config.yaml
n_layer: 21
d_model: 96
norm_place: "pre"
bias: "qkv"
extras: ["shifted keys", "learned residual scales"]
lr: 0.0121
seq_len: 512
Each number is 50 + 10 x the weight over its row's rms, rounded and kept within 0 to 99. Layers, rows and columns count from 0. The size before them is the row's rms in percent of the matrix's.

# up: layer 2 MLP up, 384x96, rms 0.235, rows 288-323, columns 0-95
# down: layer 2 MLP down (transposed), 384x96, rms 0.147, rows 288-323, columns 0-95
up288 156:26 55 66 49 52 66 50 70 41 70 49 43 41 34 57 50 50 27 53 27 62 61 38 51 49 34 60 59 49 53 71 50 58 60 45 57 64 54 44 48 59 62 57 34 41 50 56 59 49 40 39 55 47 47 34 45 35 55 57 71 43 44 50 57 60 56 39 61 56 42 33 53 57 50 50 49 54 36 48 37 43 56 57 57 47 50 45 38 47 38 46 51 57 39 49 68
down288 149:29 60 64 38 54 57 57 55 47 33 55 46 70 53 65 74 37 54 23 68 47 72 59 45 51 27 50 49 47 50 46 47 42 42 51 49 62 47 56 51 36 51 33 39 45 53 54 62 32 58 41 60 61 54 38 35 54 48 64 37 56 53 54 54 39 47 59 47 43 61 39 61 57 41 54 53 47 43 41 57 64 54 35 46 57 60 53 57 48 47 52 55 52 40 39 43
up289 106:51 38 51 43 66 53 47 60 56 53 63 46 38 58 53 43 41 41 56 48 68 37 45 49 45 52 63 55 33 55 47 69 43 48 34 45 47 55 42 52 45 50 42 76 41 67 41 49 54 65 49 54 69 42 68 41 62 39 49 35 54 49 30 59 60 49 54 37 29 41 61 59 63 31 75 37 57 52 47 50 54 43 46 57 52 46 51 32 46 55 45 42 55 46 64 52
down289 103:45 65 57 35 69 63 40 64 31 60 53 69 45 57 46 47 40 36 53 50 63 36 54 34 54 43 54 55 45 55 32 59 44 50 28 54 54 71 48 53 60 52 48 57 45 52 52 47 39 51 56 57 63 49 64 60 45 51 49 36 55 35 43 45 25 55 38 55 46 60 55 61 63 32 51 56 49 51 56 54 62 35 49 47 37 49 57 41 58 36 42 52 34 54 62 68
up290 090:57 46 48 47 24 47 50 51 35 63 26 44 47 65 48 57 58 56 66 48 50 71 48 59 40 51 50 29 47 42 47 47 56 43 40 51 36 48 42 42 66 41 47 43 50 37 29 51 58 46 55 41 48 58 59 54 52 64 42 62 50 47 66 43 55 56 52 44 61 27 65 43 48 54 40 51 53 43 55 48 28 58 59 33 43 48 62 57 69 53 63 57 37 45 44 65
down290 093:55 59 32 44 43 35 42 43 29 66 51 53 53 59 42 54 41 45 68 52 65 62 58 62 37 57 44 45 33 29 35 60 66 48 34 57 40 57 52 47 72 61 37 46 57 25 48 49 52 45 61 53 48 57 56 56 60 50 35 60 43 60 57 50 67 55 50 40 52 38 61 50 48 65 36 53 47 53 53 52 45 55 58 37 37 58 47 47 47 53 64 63 44 36 61 53
up291 081:54 47 54 33 62 54 69 38 60 47 48 36 59 57 48 50 42 39 60 39 31 53 39 60 49 49 54 53 53 43 54 52 46 45 44 46 47 65 47 55 49 45 44 59 47 74 23 71 39 41 49 45 70 47 42 47 37 54 45 57 46 54 42 47 57 35 37 49 59 68 52 33 69 45 39 57 55 38 72 40 54 46 56 61 45 49 54 36 50 61 29 53 49 51 66 55
down291 090:56 50 40 40 60 43 62 47 66 57 62 48 47 57 33 66 48 30 65 31 40 58 35 54 50 65 49 57 30 53 60 58 62 64 53 35 58 68 39 66 51 53 46 44 48 55 31 52 49 38 49 49 51 39 43 50 48 44 38 41 54 50 53 47 48 49 44 49 21 37 53 48 43 61 41 42 50 36 66 44 52 49 67 66 53 50 48 52 46 60 48 67 58 50 71 48
up292 085:53 64 60 48 47 50 57 49 47 41 67 65 54 67 49 58 33 41 65 51 60 29 48 34 31 42 46 51 35 51 47 28 59 42 29 45 54 52 47 46 58 50 57 68 56 49 47 49 54 63 40 32 53 53 43 49 57 62 55 43 42 33 56 59 58 48 50 43 42 27 47 50 58 46 36 44 47 34 53 33 43 60 59 61 56 64 55 65 48 61 50 45 71 47 58 58
down292 074:29 55 47 50 34 64 49 46 62 37 44 47 48 48 45 47 70 52 56 67 62 53 66 52 50 64 54 43 44 49 66 47 48 59 60 57 44 31 39 49 38 60 47 49 47 44 43 55 50 45 48 57 41 42 44 73 49 32 57 54 37 51 37 55 55 60 56 37 62 49 51 55 54 72 53 60 47 56 51 61 40 26 47 49 46 51 11 60 45 44 47 62 47 42 44 58
up293 122:59 49 45 26 42 55 51 47 69 42 49 51 51 53 44 58 39 39 38 46 60 55 40 38 69 32 59 57 51 55 60 77 43 35 50 48 57 72 47 62 39 33 54 52 51 58 53 72 59 56 61 37 41 60 43 39 38 74 57 56 57 41 56 51 53 37 45 65 30 50 49 44 52 52 46 50 58 43 54 42 53 39 56 52 39 48 49 52 56 60 42 37 55 54 71 48
down293 132:70 53 54 38 61 45 62 68 45 68 36 40 33 56 51 43 53 57 65 37 41 36 56 62 51 48 46 63 53 42 36 43 57 55 76 58 48 58 42 43 53 48 55 50 58 58 39 47 45 47 61 28 55 48 58 58 51 59 43 52 60 40 36 54 66 66 58 46 48 42 38 39 31 51 55 27 39 66 29 59 59 52 50 41 34 49 42 59 53 44 50 47 52 47 51 48
up294 128:50 57 49 50 49 27 44 55 48 57 48 59 52 46 56 67 63 23 41 45 63 48 45 41 45 42 55 54 56 66 53 43 53 50 42 57 72 64 67 53 42 47 42 28 57 66 52 47 51 43 54 49 57 45 53 48 44 34 48 35 51 45 54 30 37 59 59 64 60 70 44 65 55 56 40 47 46 52 36 52 48 24 61 70 47 45 42 56 41 37 55 44 58 38 54 42
down294 120:58 46 49 40 58 46 28 46 47 53 45 48 52 57 60 48 64 19 55 50 50 48 68 35 50 45 41 46 43 53 44 43 53 50 43 25 58 45 35 56 43 56 64 75 57 42 57 54 43 72 36 46 52 45 51 57 48 50 52 31 36 72 61 52 61 52 50 47 44 50 47 61 60 44 58 37 60 55 60 44 55 62 47 34 61 45 54 64 32 48 48 70 57 54 51 47
up295 098:47 52 69 51 50 40 56 63 48 52 45 65 57 58 60 53 56 57 70 50 40 41 61 53 38 73 40 58 43 55 52 46 54 53 29 51 46 45 59 49 47 56 43 41 58 52 51 51 41 41 33 45 58 72 45 64 43 39 38 44 44 64 44 40 62 58 35 56 66 58 56 56 35 47 29 40 46 36 73 50 49 51 50 60 50 28 46 72 51 57 38 52 44 47 37 53
down295 093:58 47 60 51 48 37 37 73 52 57 59 53 53 60 62 43 51 46 41 32 63 56 57 51 57 60 56 58 65 56 42 67 58 44 56 51 48 53 60 48 34 47 58 52 47 36 67 60 54 43 39 31 30 70 65 57 38 56 34 65 49 49 63 55 38 41 55 55 39 56 49 43 43 40 54 48 66 58 42 48 51 70 60 35 56 43 70 63 39 46 33 46 58 50 44 48
up296 075:47 56 37 43 51 56 69 69 45 53 44 62 52 55 38 50 44 56 51 57 61 56 43 57 54 42 43 49 50 70 41 33 39 70 50 52 41 54 43 35 37 44 38 38 56 40 35 56 51 74 44 50 65 70 61 54 65 45 58 50 44 41 48 33 42 35 52 47 45 45 66 42 35 55 26 44 48 59 49 65 50 58 66 56 50 66 52 45 41 61 42 49 39 52 52 41
down296 070:58 58 62 44 56 36 53 53 43 40 47 45 51 57 56 52 38 54 60 50 48 53 43 44 37 40 53 40 45 35 31 62 54 25 55 69 54 51 64 72 52 54 43 49 64 40 61 45 58 46 43 37 47 58 47 42 54 48 52 56 55 58 35 68 61 40 65 58 40 64 48 58 58 35 52 37 38 24 51 38 43 47 54 51 52 46 74 52 66 67 36 52 47 45 63 44
up297 120:44 55 61 47 58 30 36 51 46 54 54 63 32 57 42 62 65 43 61 62 40 46 40 55 29 59 48 50 38 60 41 60 37 56 34 46 48 53 53 45 47 36 46 57 33 33 54 47 49 76 53 47 52 56 45 57 55 52 59 47 38 45 55 59 69 56 40 53 70 49 43 71 49 54 47 39 62 38 54 45 37 46 53 46 58 51 58 62 47 50 39 37 21 50 61 54
down297 116:41 48 59 52 43 42 45 37 46 52 49 57 49 59 40 50 58 57 50 54 39 42 54 40 62 38 42 40 51 29 43 40 32 46 40 40 29 49 55 51 41 58 73 59 47 53 57 64 53 77 54 57 52 49 60 50 41 50 43 55 35 27 56 66 43 56 60 56 64 62 58 64 45 48 47 51 59 53 49 55 49 48 18 37 67 55 58 51 41 55 51 32 42 58 60 58
up298 127:46 58 59 50 49 52 46 60 51 44 67 71 64 41 41 50 40 50 58 52 62 41 45 56 34 64 51 46 55 43 39 46 43 68 30 52 51 40 42 58 66 40 28 36 62 52 37 46 58 64 48 32 55 50 40 51 42 63 60 61 55 58 44 49 54 37 33 37 74 45 41 64 56 58 57 43 56 60 51 53 50 53 67 45 65 68 41 44 50 38 32 55 55 54 41 54
down298 137:64 53 38 64 36 33 51 62 62 50 70 58 68 39 46 47 45 51 66 41 56 48 47 47 39 53 39 49 58 40 44 41 49 56 57 36 56 43 54 44 53 41 41 54 40 37 28 44 49 45 45 45 59 41 39 59 59 57 54 49 51 34 37 49 43 59 46 42 63 37 47 44 54 57 61 40 69 67 54 46 66 60 65 47 71 55 57 53 63 45 30 42 57 54 37 68
up299 095:50 61 55 52 53 52 48 45 29 58 67 65 52 31 49 36 53 57 43 46 73 66 50 64 41 49 55 29 50 61 47 63 47 52 39 57 45 52 41 43 49 61 60 31 52 45 60 59 61 57 56 24 52 49 59 65 40 54 55 57 48 50 62 56 51 50 52 39 55 40 46 40 37 59 37 52 42 36 59 59 43 36 57 49 41 36 30 43 50 54 41 65 43 68 49 64
down299 091:61 40 49 62 51 49 47 47 32 52 40 47 55 34 65 37 47 65 45 41 64 63 37 58 48 61 41 53 61 45 41 62 54 56 64 51 56 67 50 46 68 59 36 38 53 53 56 47 56 62 51 53 54 41 47 47 66 52 62 44 55 54 56 49 66 33 45 36 60 65 33 43 34 34 56 46 35 45 63 53 46 26 58 36 60 50 47 38 47 27 38 57 42 44 52 55
up300 048:34 47 47 42 43 47 30 58 49 64 44 43 56 54 50 65 57 42 62 71 62 40 64 35 59 36 56 43 51 51 26 39 53 30 51 66 52 63 45 47 63 53 48 38 50 53 38 62 58 42 37 43 68 68 57 56 42 41 51 59 54 52 62 50 51 52 47 65 61 73 47 48 59 37 63 65 55 50 58 46 50 38 50 51 52 37 56 68 43 65 59 56 45 50 58 48
down300 045:65 53 54 70 41 67 53 36 62 43 57 52 35 37 45 36 44 60 40 55 46 41 62 57 39 39 76 50 54 42 57 56 46 45 57 40 44 43 47 42 54 57 43 73 33 55 72 58 32 42 43 55 35 56 53 66 55 41 53 58 47 43 47 47 49 40 40 44 39 49 61 59 45 51 67 38 42 59 54 50 60 55 38 50 56 43 61 66 44 53 54 52 31 66 40 50
up301 043:47 53 45 42 38 65 65 54 39 52 41 54 25 58 41 47 53 53 58 44 50 30 54 60 62 70 57 54 61 39 36 38 42 47 58 41 49 52 37 59 50 56 45 37 47 41 37 55 75 34 54 51 43 70 57 35 54 34 43 57 64 46 60 56 50 42 54 65 49 56 45 54 55 51 31 54 43 63 56 45 53 31 63 35 43 56 59 57 43 46 41 67 33 51 52 49
down301 035:62 39 50 74 33 44 31 43 64 40 60 54 65 51 69 51 52 47 40 54 52 64 47 40 45 42 46 45 48 59 67 49 65 54 54 40 57 52 52 39 51 59 70 58 45 62 80 47 41 56 51 49 58 28 40 65 62 43 66 53 40 50 45 38 48 52 47 36 44 50 61 49 51 51 67 49 49 40 42 54 52 53 43 66 59 46 41 42 38 52 56 36 63 53 42 38
up302 133:42 53 59 56 42 47 56 57 57 66 58 50 39 54 48 59 38 31 54 57 57 38 58 40 44 38 49 57 52 63 32 36 61 44 51 37 39 56 61 62 37 38 60 58 56 56 59 43 57 65 66 39 53 43 48 27 53 54 60 43 59 44 64 55 66 33 52 54 32 34 45 47 40 36 51 51 49 32 37 62 51 57 38 71 62 59 38 45 43 55 64 49 39 47 50 56
down302 113:41 63 42 39 65 48 66 41 69 40 42 68 50 51 47 48 47 48 39 51 48 51 53 39 61 45 59 40 38 37 56 57 42 66 62 60 74 49 56 36 53 45 57 54 49 47 53 26 62 34 61 51 53 60 38 42 60 56 50 52 52 27 32 53 41 57 59 55 66 37 45 50 59 48 59 46 43 58 41 70 51 49 56 35 39 38 37 67 54 61 34 45 50 54 50 45
up303 122:54 54 44 47 37 49 51 53 60 52 57 53 36 54 41 64 47 40 40 53 71 56 65 31 43 45 52 68 46 42 49 53 57 58 51 49 53 62 65 61 51 55 44 50 37 39 61 62 57 50 29 52 56 29 61 71 51 36 52 39 55 50 48 46 54 26 39 56 29 42 64 51 36 36 72 65 52 55 64 38 54 50 56 52 53 48 56 42 47 43 59 52 58 54 29 42
down303 115:53 62 34 60 40 42 65 47 48 57 51 52 54 60 50 46 45 43 56 58 52 46 41 52 55 60 43 35 46 47 58 52 20 49 53 51 64 51 53 57 50 60 70 26 69 22 51 53 66 62 58 52 46 49 40 25 51 39 66 52 46 61 48 48 49 49 34 56 62 65 56 50 59 43 38 40 52 51 52 48 67 47 41 53 51 53 30 54 40 47 63 51 50 61 58 63
up304 098:59 41 31 57 41 53 67 54 57 54 56 48 62 59 51 53 42 46 56 62 52 48 48 49 65 52 53 52 48 51 43 53 55 69 41 55 20 77 50 66 45 52 34 51 54 74 40 44 47 48 41 61 55 53 61 47 57 39 30 65 45 48 41 40 39 52 55 59 40 56 63 58 47 45 56 49 39 50 38 60 57 28 48 46 50 61 45 47 33 32 37 61 52 55 40 60
down304 094:43 46 54 47 68 63 50 45 58 70 48 35 48 56 39 59 45 47 64 50 53 45 50 46 51 44 47 60 46 42 21 34 52 47 27 63 50 43 31 66 41 64 54 38 39 52 45 61 71 45 54 42 56 51 61 58 47 36 59 41 66 54 61 34 53 44 35 36 63 44 59 61 47 58 38 51 41 42 65 53 54 50 63 60 63 60 37 47 40 44 55 53 41 51 41 46
up305 134:71 47 41 56 42 37 31 56 62 39 41 71 53 57 46 50 38 70 54 64 62 48 59 58 46 51 43 48 45 50 43 30 52 51 40 58 44 44 53 60 56 30 45 43 54 60 35 53 63 39 58 41 44 59 63 54 43 36 44 25 64 64 53 42 45 67 56 55 52 64 50 59 26 35 56 46 51 55 48 44 58 53 62 34 51 46 44 38 61 50 48 61 49 43 44 47
down305 155:53 51 56 53 53 36 32 41 48 43 35 54 58 45 38 55 35 61 38 38 76 34 41 44 50 46 32 54 39 60 48 32 45 51 55 56 49 53 52 64 52 37 53 58 43 55 63 59 62 47 59 57 52 51 49 48 34 52 51 22 53 57 46 53 58 66 60 56 56 59 62 71 46 43 51 39 50 67 42 49 54 53 43 48 35 51 35 41 53 77 43 69 51 54 46 47
up306 031:54 53 48 40 64 47 50 55 41 55 50 55 43 58 48 50 57 35 60 45 37 62 55 56 36 53 56 62 34 40 66 66 48 61 50 65 47 48 44 59 66 55 50 57 66 57 37 59 38 48 62 49 62 52 43 42 39 48 56 40 52 69 45 38 56 56 44 52 70 52 47 51 44 67 49 52 60 44 79 41 60 44 79 46 46 58 48 48 53 43 43 71 43 61 71 62
down306 056:63 60 34 36 56 35 55 57 50 54 54 55 33 53 51 48 48 31 60 38 51 59 46 55 48 56 49 51 25 52 53 57 53 70 36 64 38 50 39 70 69 49 48 45 55 54 44 67 41 36 38 46 63 42 52 45 37 43 59 45 54 69 60 37 47 47 49 59 41 38 53 55 40 55 31 49 61 50 64 42 54 48 65 46 55 53 44 52 56 40 50 57 35 29 72 49
up307 029:45 69 36 44 55 60 44 53 44 55 55 38 40 35 44 67 60 56 70 52 55 33 32 48 56 56 54 49 52 36 52 39 47 56 68 38 55 36 41 39 51 35 41 29 50 46 56 42 52 40 47 53 47 60 46 27 54 46 38 43 52 45 57 48 50 56 35 52 51 59 58 44 53 36 39 46 54 52 38 42 48 45 57 28 36 49 53 56 56 40 50 51 16 43 60 35
down307 025:52 28 59 56 42 45 49 46 59 48 51 56 58 58 40 41 57 45 36 45 51 62 59 50 44 32 45 51 55 53 40 43 57 42 35 41 57 57 67 36 48 62 56 71 37 77 49 59 54 51 41 50 45 31 50 67 53 53 61 62 46 50 46 44 43 44 59 48 54 55 55 46 52 54 60 40 42 51 55 56 60 50 34 70 68 49 39 53 43 45 46 44 74 67 23 59
up308 123:53 52 39 54 33 35 58 39 58 50 63 52 49 59 28 49 48 55 56 56 44 58 62 33 52 64 43 60 39 48 38 53 40 58 58 52 30 55 38 40 57 62 62 42 41 37 32 54 54 41 52 50 44 67 53 49 51 53 58 43 58 67 57 39 56 46 66 40 34 37 59 62 38 52 45 63 37 62 40 52 57 42 80 48 43 44 53 53 57 60 36 51 39 43 60 36
down308 122:59 63 49 57 68 48 58 51 57 56 63 46 61 39 46 58 44 57 59 61 49 26 67 50 41 53 59 31 52 44 66 53 53 56 38 48 57 44 51 48 45 53 26 60 40 52 38 56 47 52 60 50 48 51 45 51 41 56 34 45 60 33 47 55 51 56 39 27 48 50 48 54 45 43 53 53 39 36 53 27 40 44 48 57 50 60 70 64 35 48 31 31 53 56 71 59
up309 067:71 44 36 60 45 63 56 66 40 41 39 67 53 56 41 34 52 53 45 51 37 48 47 53 66 63 45 56 60 58 44 62 47 65 48 58 49 54 47 86 40 50 47 50 48 59 49 59 35 41 54 48 55 60 45 61 47 31 24 55 45 58 52 60 44 52 52 55 42 60 50 49 34 54 42 45 49 60 65 38 71 58 53 48 51 45 69 47 41 42 48 44 49 59 54 67
down309 060:32 49 57 52 64 46 47 30 62 62 70 49 50 55 68 53 61 40 38 51 65 47 58 29 49 46 52 66 36 42 54 57 52 33 56 41 62 54 57 46 48 33 61 53 51 53 58 39 64 62 37 61 70 59 60 46 62 61 46 55 49 45 50 50 54 49 55 37 62 46 38 54 52 32 48 48 63 47 46 48 51 52 56 64 37 41 37 55 37 68 37 38 60 53 45 32
up310 125:55 38 62 55 50 39 58 47 59 58 53 58 39 62 49 54 58 64 62 39 65 61 54 45 25 55 57 35 39 57 60 40 61 62 51 42 53 52 32 57 62 50 38 45 65 36 36 40 67 50 47 37 50 40 49 53 62 72 51 58 48 53 60 62 33 54 56 47 63 30 49 58 59 56 46 23 52 50 45 40 46 45 64 37 51 45 38 50 37 43 47 47 41 46 63 60
down310 124:56 36 47 56 46 52 53 45 59 55 52 49 38 48 55 58 61 45 57 34 53 57 67 37 30 70 45 45 35 51 55 42 45 47 55 45 53 53 41 58 44 49 44 63 72 37 55 48 75 58 32 48 45 57 59 53 55 75 50 50 56 39 52 65 47 51 47 66 56 41 45 27 65 49 55 27 52 68 60 31 54 37 42 47 56 41 45 47 60 58 44 34 51 55 48 50
up311 127:62 51 40 28 53 58 47 60 47 49 61 47 64 50 49 53 36 37 44 32 56 38 43 32 54 50 43 55 37 58 48 70 52 51 41 30 61 59 56 53 53 37 64 56 51 50 54 62 40 50 40 54 55 33 57 55 50 66 50 37 49 50 63 49 52 57 50 51 43 47 50 61 50 40 44 72 62 52 58 52 44 62 50 68 71 35 38 48 53 62 45 33 79 58 58 49
down311 104:45 57 54 63 61 44 39 59 61 52 61 43 58 48 54 46 61 45 55 51 51 62 48 56 24 50 40 50 49 33 43 41 40 49 61 39 53 48 27 62 45 43 52 39 60 51 60 36 77 53 42 56 40 37 54 54 38 50 67 57 46 31 49 61 51 53 42 43 71 44 50 53 50 53 77 32 50 62 56 45 50 32 49 54 52 64 54 44 63 39 48 49 62 68 47 53
up312 087:57 71 38 42 33 51 56 41 32 39 62 52 47 67 56 37 53 52 47 55 51 50 54 42 45 45 48 56 48 67 46 67 37 52 53 57 56 63 49 36 47 42 48 51 62 46 54 55 60 43 42 44 59 44 69 41 49 45 67 39 52 47 42 23 32 33 76 74 47 62 61 45 46 49 52 50 56 58 53 45 37 46 40 56 49 50 65 37 31 60 54 44 52 48 52 52
down312 074:61 57 44 51 52 58 43 59 55 52 40 50 48 47 53 40 55 45 48 55 48 67 41 59 51 33 43 34 77 48 66 56 50 25 38 35 47 45 63 53 54 55 28 42 55 70 52 30 46 49 66 65 58 63 45 53 55 37 56 54 54 42 44 44 48 46 47 52 50 54 49 54 56 64 50 31 48 41 32 48 57 56 42 36 43 56 59 35 47 65 72 41 53 56 48 35
up313 097:43 39 46 45 46 59 50 68 70 46 50 58 63 57 25 31 51 54 53 71 59 64 55 45 48 45 52 31 47 54 59 38 47 60 47 36 54 46 55 49 66 32 57 52 50 62 42 55 63 43 55 33 39 62 55 42 48 43 51 62 51 44 56 37 33 49 49 62 48 51 41 65 35 70 47 52 48 53 64 42 32 67 54 51 51 50 57 40 25 41 49 53 63 47 54 48
down313 086:38 49 53 54 26 47 38 56 48 42 45 51 51 62 43 41 43 58 53 42 49 61 32 64 47 50 57 62 52 53 38 36 57 48 71 58 37 60 43 46 43 42 64 57 47 59 61 50 43 46 65 62 41 51 51 50 44 42 41 51 45 67 53 59 50 56 62 44 59 33 37 37 51 75 70 42 46 41 54 66 45 60 38 67 33 36 59 39 56 67 57 55 37 41 57 51
up314 126:66 58 33 42 48 74 64 66 40 52 50 43 37 52 53 52 62 57 55 59 48 50 54 56 42 56 60 57 49 54 27 55 46 53 58 42 58 41 53 72 52 51 31 60 58 36 51 28 64 57 49 58 39 46 44 43 47 57 35 43 43 43 52 55 47 57 47 53 37 46 47 55 72 55 43 40 57 55 54 51 58 51 26 48 46 58 52 57 50 36 52 44 21 32 53 62
down314 114:50 35 54 50 60 31 49 42 37 55 49 49 62 44 41 45 53 48 39 46 66 46 41 61 62 52 47 46 60 58 74 33 40 35 61 49 51 55 47 29 58 35 58 50 54 76 52 75 45 40 41 65 43 55 51 55 48 45 59 48 70 55 42 54 56 50 59 38 54 49 65 50 32 52 63 42 39 51 31 57 47 45 68 59 64 38 50 55 40 44 55 42 61 56 47 46
up315 094:56 34 53 33 51 59 50 51 32 46 47 23 67 49 36 56 57 52 52 58 54 41 39 51 64 42 51 61 38 56 63 50 40 39 41 53 53 75 42 68 41 33 49 60 60 53 41 75 62 70 59 37 62 42 35 58 47 51 46 58 52 50 47 51 65 46 46 58 49 56 38 49 51 54 48 41 68 45 57 53 63 60 58 54 50 54 54 39 55 53 36 54 56 53 70 46
down315 110:60 41 35 39 40 65 55 66 43 50 47 33 34 63 48 53 59 65 55 59 39 57 32 64 54 49 51 59 26 66 55 47 41 61 46 69 42 65 49 72 55 35 41 60 53 39 37 72 62 55 37 47 57 40 43 42 40 44 42 47 47 47 47 38 51 45 45 48 47 44 43 54 55 73 50 54 54 46 55 53 55 43 63 33 56 62 49 36 53 48 46 44 44 57 63 44
up316 126:64 43 33 60 52 50 52 48 50 42 60 60 46 45 43 58 35 50 56 47 46 53 63 32 65 39 33 58 45 54 54 48 35 49 44 46 33 42 54 61 59 34 55 50 37 55 55 67 60 52 63 36 54 47 48 51 53 69 38 28 56 55 50 53 47 58 37 28 48 35 44 50 44 39 58 58 50 32 56 52 75 69 53 58 62 45 43 39 61 60 59 55 53 39 62 46
down316 113:42 55 69 43 52 54 74 42 57 55 51 46 53 67 47 59 70 58 43 36 55 47 57 46 33 51 64 41 70 50 46 60 47 39 70 50 46 53 43 34 42 55 63 47 43 40 42 53 46 54 46 64 35 50 54 53 50 43 48 62 49 45 22 52 53 42 63 56 42 30 41 67 39 65 60 44 60 40 46 60 56 33 66 49 45 35 47 62 46 55 37 58 54 48 38 49
up317 139:58 52 54 45 65 56 41 53 31 54 48 46 47 48 51 40 51 47 51 47 48 51 34 48 40 54 68 81 59 42 40 53 63 44 45 52 48 42 52 74 58 52 48 58 56 50 62 66 53 60 45 55 51 53 32 69 36 46 36 59 54 37 64 75 39 66 31 48 47 43 58 43 56 45 38 53 58 49 57 41 58 63 49 34 35 50 45 44 58 39 49 55 56 37 70 49
down317 153:77 46 41 59 42 61 47 50 31 40 61 59 39 57 54 52 46 53 54 39 47 27 27 35 57 62 56 46 57 66 49 43 47 58 48 57 50 43 51 49 52 74 36 50 47 39 35 60 55 56 53 57 45 79 52 44 43 56 44 58 68 58 52 35 35 60 44 63 68 62 42 44 54 43 48 49 53 56 40 44 54 52 44 49 49 34 54 47 50 25 51 52 47 53 45 52
up318 113:40 45 43 50 48 48 46 52 48 51 43 61 40 62 69 47 37 40 66 58 60 63 46 57 55 74 45 46 67 54 58 69 38 68 20 50 52 38 62 43 34 50 48 44 64 61 41 46 54 33 48 59 56 49 52 54 50 40 49 54 45 52 55 36 51 30 50 49 53 79 60 62 34 72 51 42 51 48 45 57 49 57 37 56 53 40 40 54 50 46 45 38 52 49 52 57
down318 118:48 63 32 42 45 55 44 53 48 57 48 58 42 54 50 52 52 43 38 57 46 61 70 46 60 56 40 64 79 52 66 49 44 54 49 33 61 22 67 45 48 57 73 40 59 33 50 43 60 46 46 54 30 50 43 36 36 58 45 46 33 42 42 51 52 43 50 50 49 62 52 37 44 58 44 52 37 45 66 49 66 58 40 59 38 46 58 56 50 52 47 37 49 66 38 49
up319 014:56 53 43 58 42 62 48 59 29 48 42 57 43 38 53 45 52 54 48 52 50 46 49 56 31 58 46 47 44 60 34 55 58 50 51 36 46 44 33 54 52 69 47 76 58 58 46 42 48 59 63 55 47 29 40 42 56 50 57 47 37 53 49 60 36 50 48 46 48 35 23 43 64 58 45 32 47 48 46 51 44 55 42 44 47 55 53 46 49 24 44 58 12 50 52 48
down319 010:40 40 48 50 53 45 43 30 62 58 55 38 44 67 39 56 55 52 41 47 44 45 54 48 71 47 49 38 60 43 66 35 46 52 50 49 54 61 56 22 41 37 44 40 31 55 57 61 60 36 39 52 48 65 51 52 44 51 35 41 60 43 51 39 49 42 49 54 55 64 67 50 40 48 66 58 52 51 54 47 53 46 62 57 44 38 46 43 58 66 46 31 85 54 47 47
up320 076:59 52 41 70 55 43 39 55 45 33 67 65 56 46 66 65 47 45 56 67 57 42 41 65 50 48 47 58 37 26 35 42 55 43 25 45 60 58 44 52 50 58 55 60 45 60 63 51 39 41 57 62 68 38 47 56 52 55 55 41 48 37 49 52 40 57 60 47 42 45 43 52 43 49 58 36 67 49 23 47 53 59 37 64 49 45 55 61 58 48 47 50 38 36 60 43
down320 063:45 63 48 41 43 62 56 32 66 64 43 40 50 51 30 45 61 56 39 51 35 53 61 47 43 39 55 56 63 69 38 53 49 43 65 48 33 46 58 45 52 47 56 50 45 50 47 46 45 57 37 44 42 67 61 53 49 36 45 42 48 58 56 45 55 38 43 51 68 53 41 35 68 56 57 45 32 45 79 41 70 46 54 28 60 47 60 51 44 47 55 47 69 48 41 48
up321 058:40 54 46 63 67 52 68 55 62 52 68 52 49 37 56 52 44 37 45 47 54 37 48 45 49 44 59 56 35 57 36 72 61 53 27 41 42 51 66 52 44 56 48 69 54 45 62 36 48 37 52 51 68 24 68 59 47 54 50 36 53 47 51 61 47 32 39 62 50 46 48 60 39 50 62 50 61 44 57 60 50 66 43 58 36 54 34 60 39 47 43 44 61 50 54 43
down321 050:57 59 50 59 53 55 58 44 60 26 56 51 56 43 44 38 50 62 45 55 41 58 70 47 47 51 47 51 73 45 55 54 55 51 44 73 52 44 57 59 58 61 65 40 55 45 47 39 67 41 47 28 46 51 38 50 47 17 53 38 42 35 57 34 33 45 35 43 40 44 35 47 50 48 51 46 46 50 62 44 48 59 58 58 59 64 58 53 65 51 57 43 72 49 44 51
up322 106:42 59 38 40 34 26 31 51 47 42 69 61 65 56 37 60 43 48 52 50 41 52 51 42 38 43 74 49 58 52 55 49 58 47 49 28 38 31 47 46 48 39 48 50 54 40 38 58 43 61 55 42 34 52 44 46 34 58 40 62 64 60 70 47 57 48 49 47 63 39 49 64 59 54 51 46 57 42 53 47 46 56 68 25 59 54 45 43 46 61 56 48 39 42 66 53
down322 103:48 48 32 42 60 55 49 55 53 65 52 44 40 43 44 46 49 53 48 44 38 50 67 54 56 50 62 62 42 64 60 52 41 47 47 48 46 45 52 55 25 37 46 50 64 60 37 41 44 43 44 52 51 49 30 42 55 42 37 73 55 34 44 65 45 42 59 59 39 41 36 56 49 48 70 43 71 56 49 73 73 55 45 43 53 52 38 59 54 42 50 38 38 60 70 60
up323 096:49 49 37 57 74 44 74 52 53 41 61 51 56 65 55 49 40 34 35 68 52 39 46 62 65 54 51 68 42 44 39 54 63 53 56 31 55 54 46 65 47 57 49 55 49 53 41 60 49 27 52 52 66 43 41 47 47 35 54 32 40 64 42 59 53 65 41 44 32 40 59 33 44 39 55 53 46 54 36 58 64 50 53 51 45 51 62 49 57 57 56 39 38 60 57 42
down323 091:28 58 56 43 50 49 51 36 54 62 66 58 40 41 45 52 53 54 68 42 51 49 64 31 46 34 55 53 59 64 47 60 46 51 24 46 66 43 69 33 38 41 53 49 52 60 72 37 48 54 34 55 47 56 40 48 58 72 31 57 41 52 43 42 59 41 55 56 60 39 43 44 50 56 55 56 44 42 58 45 43 48 61 54 48 53 45 45 53 62 35 37 70 46 43 45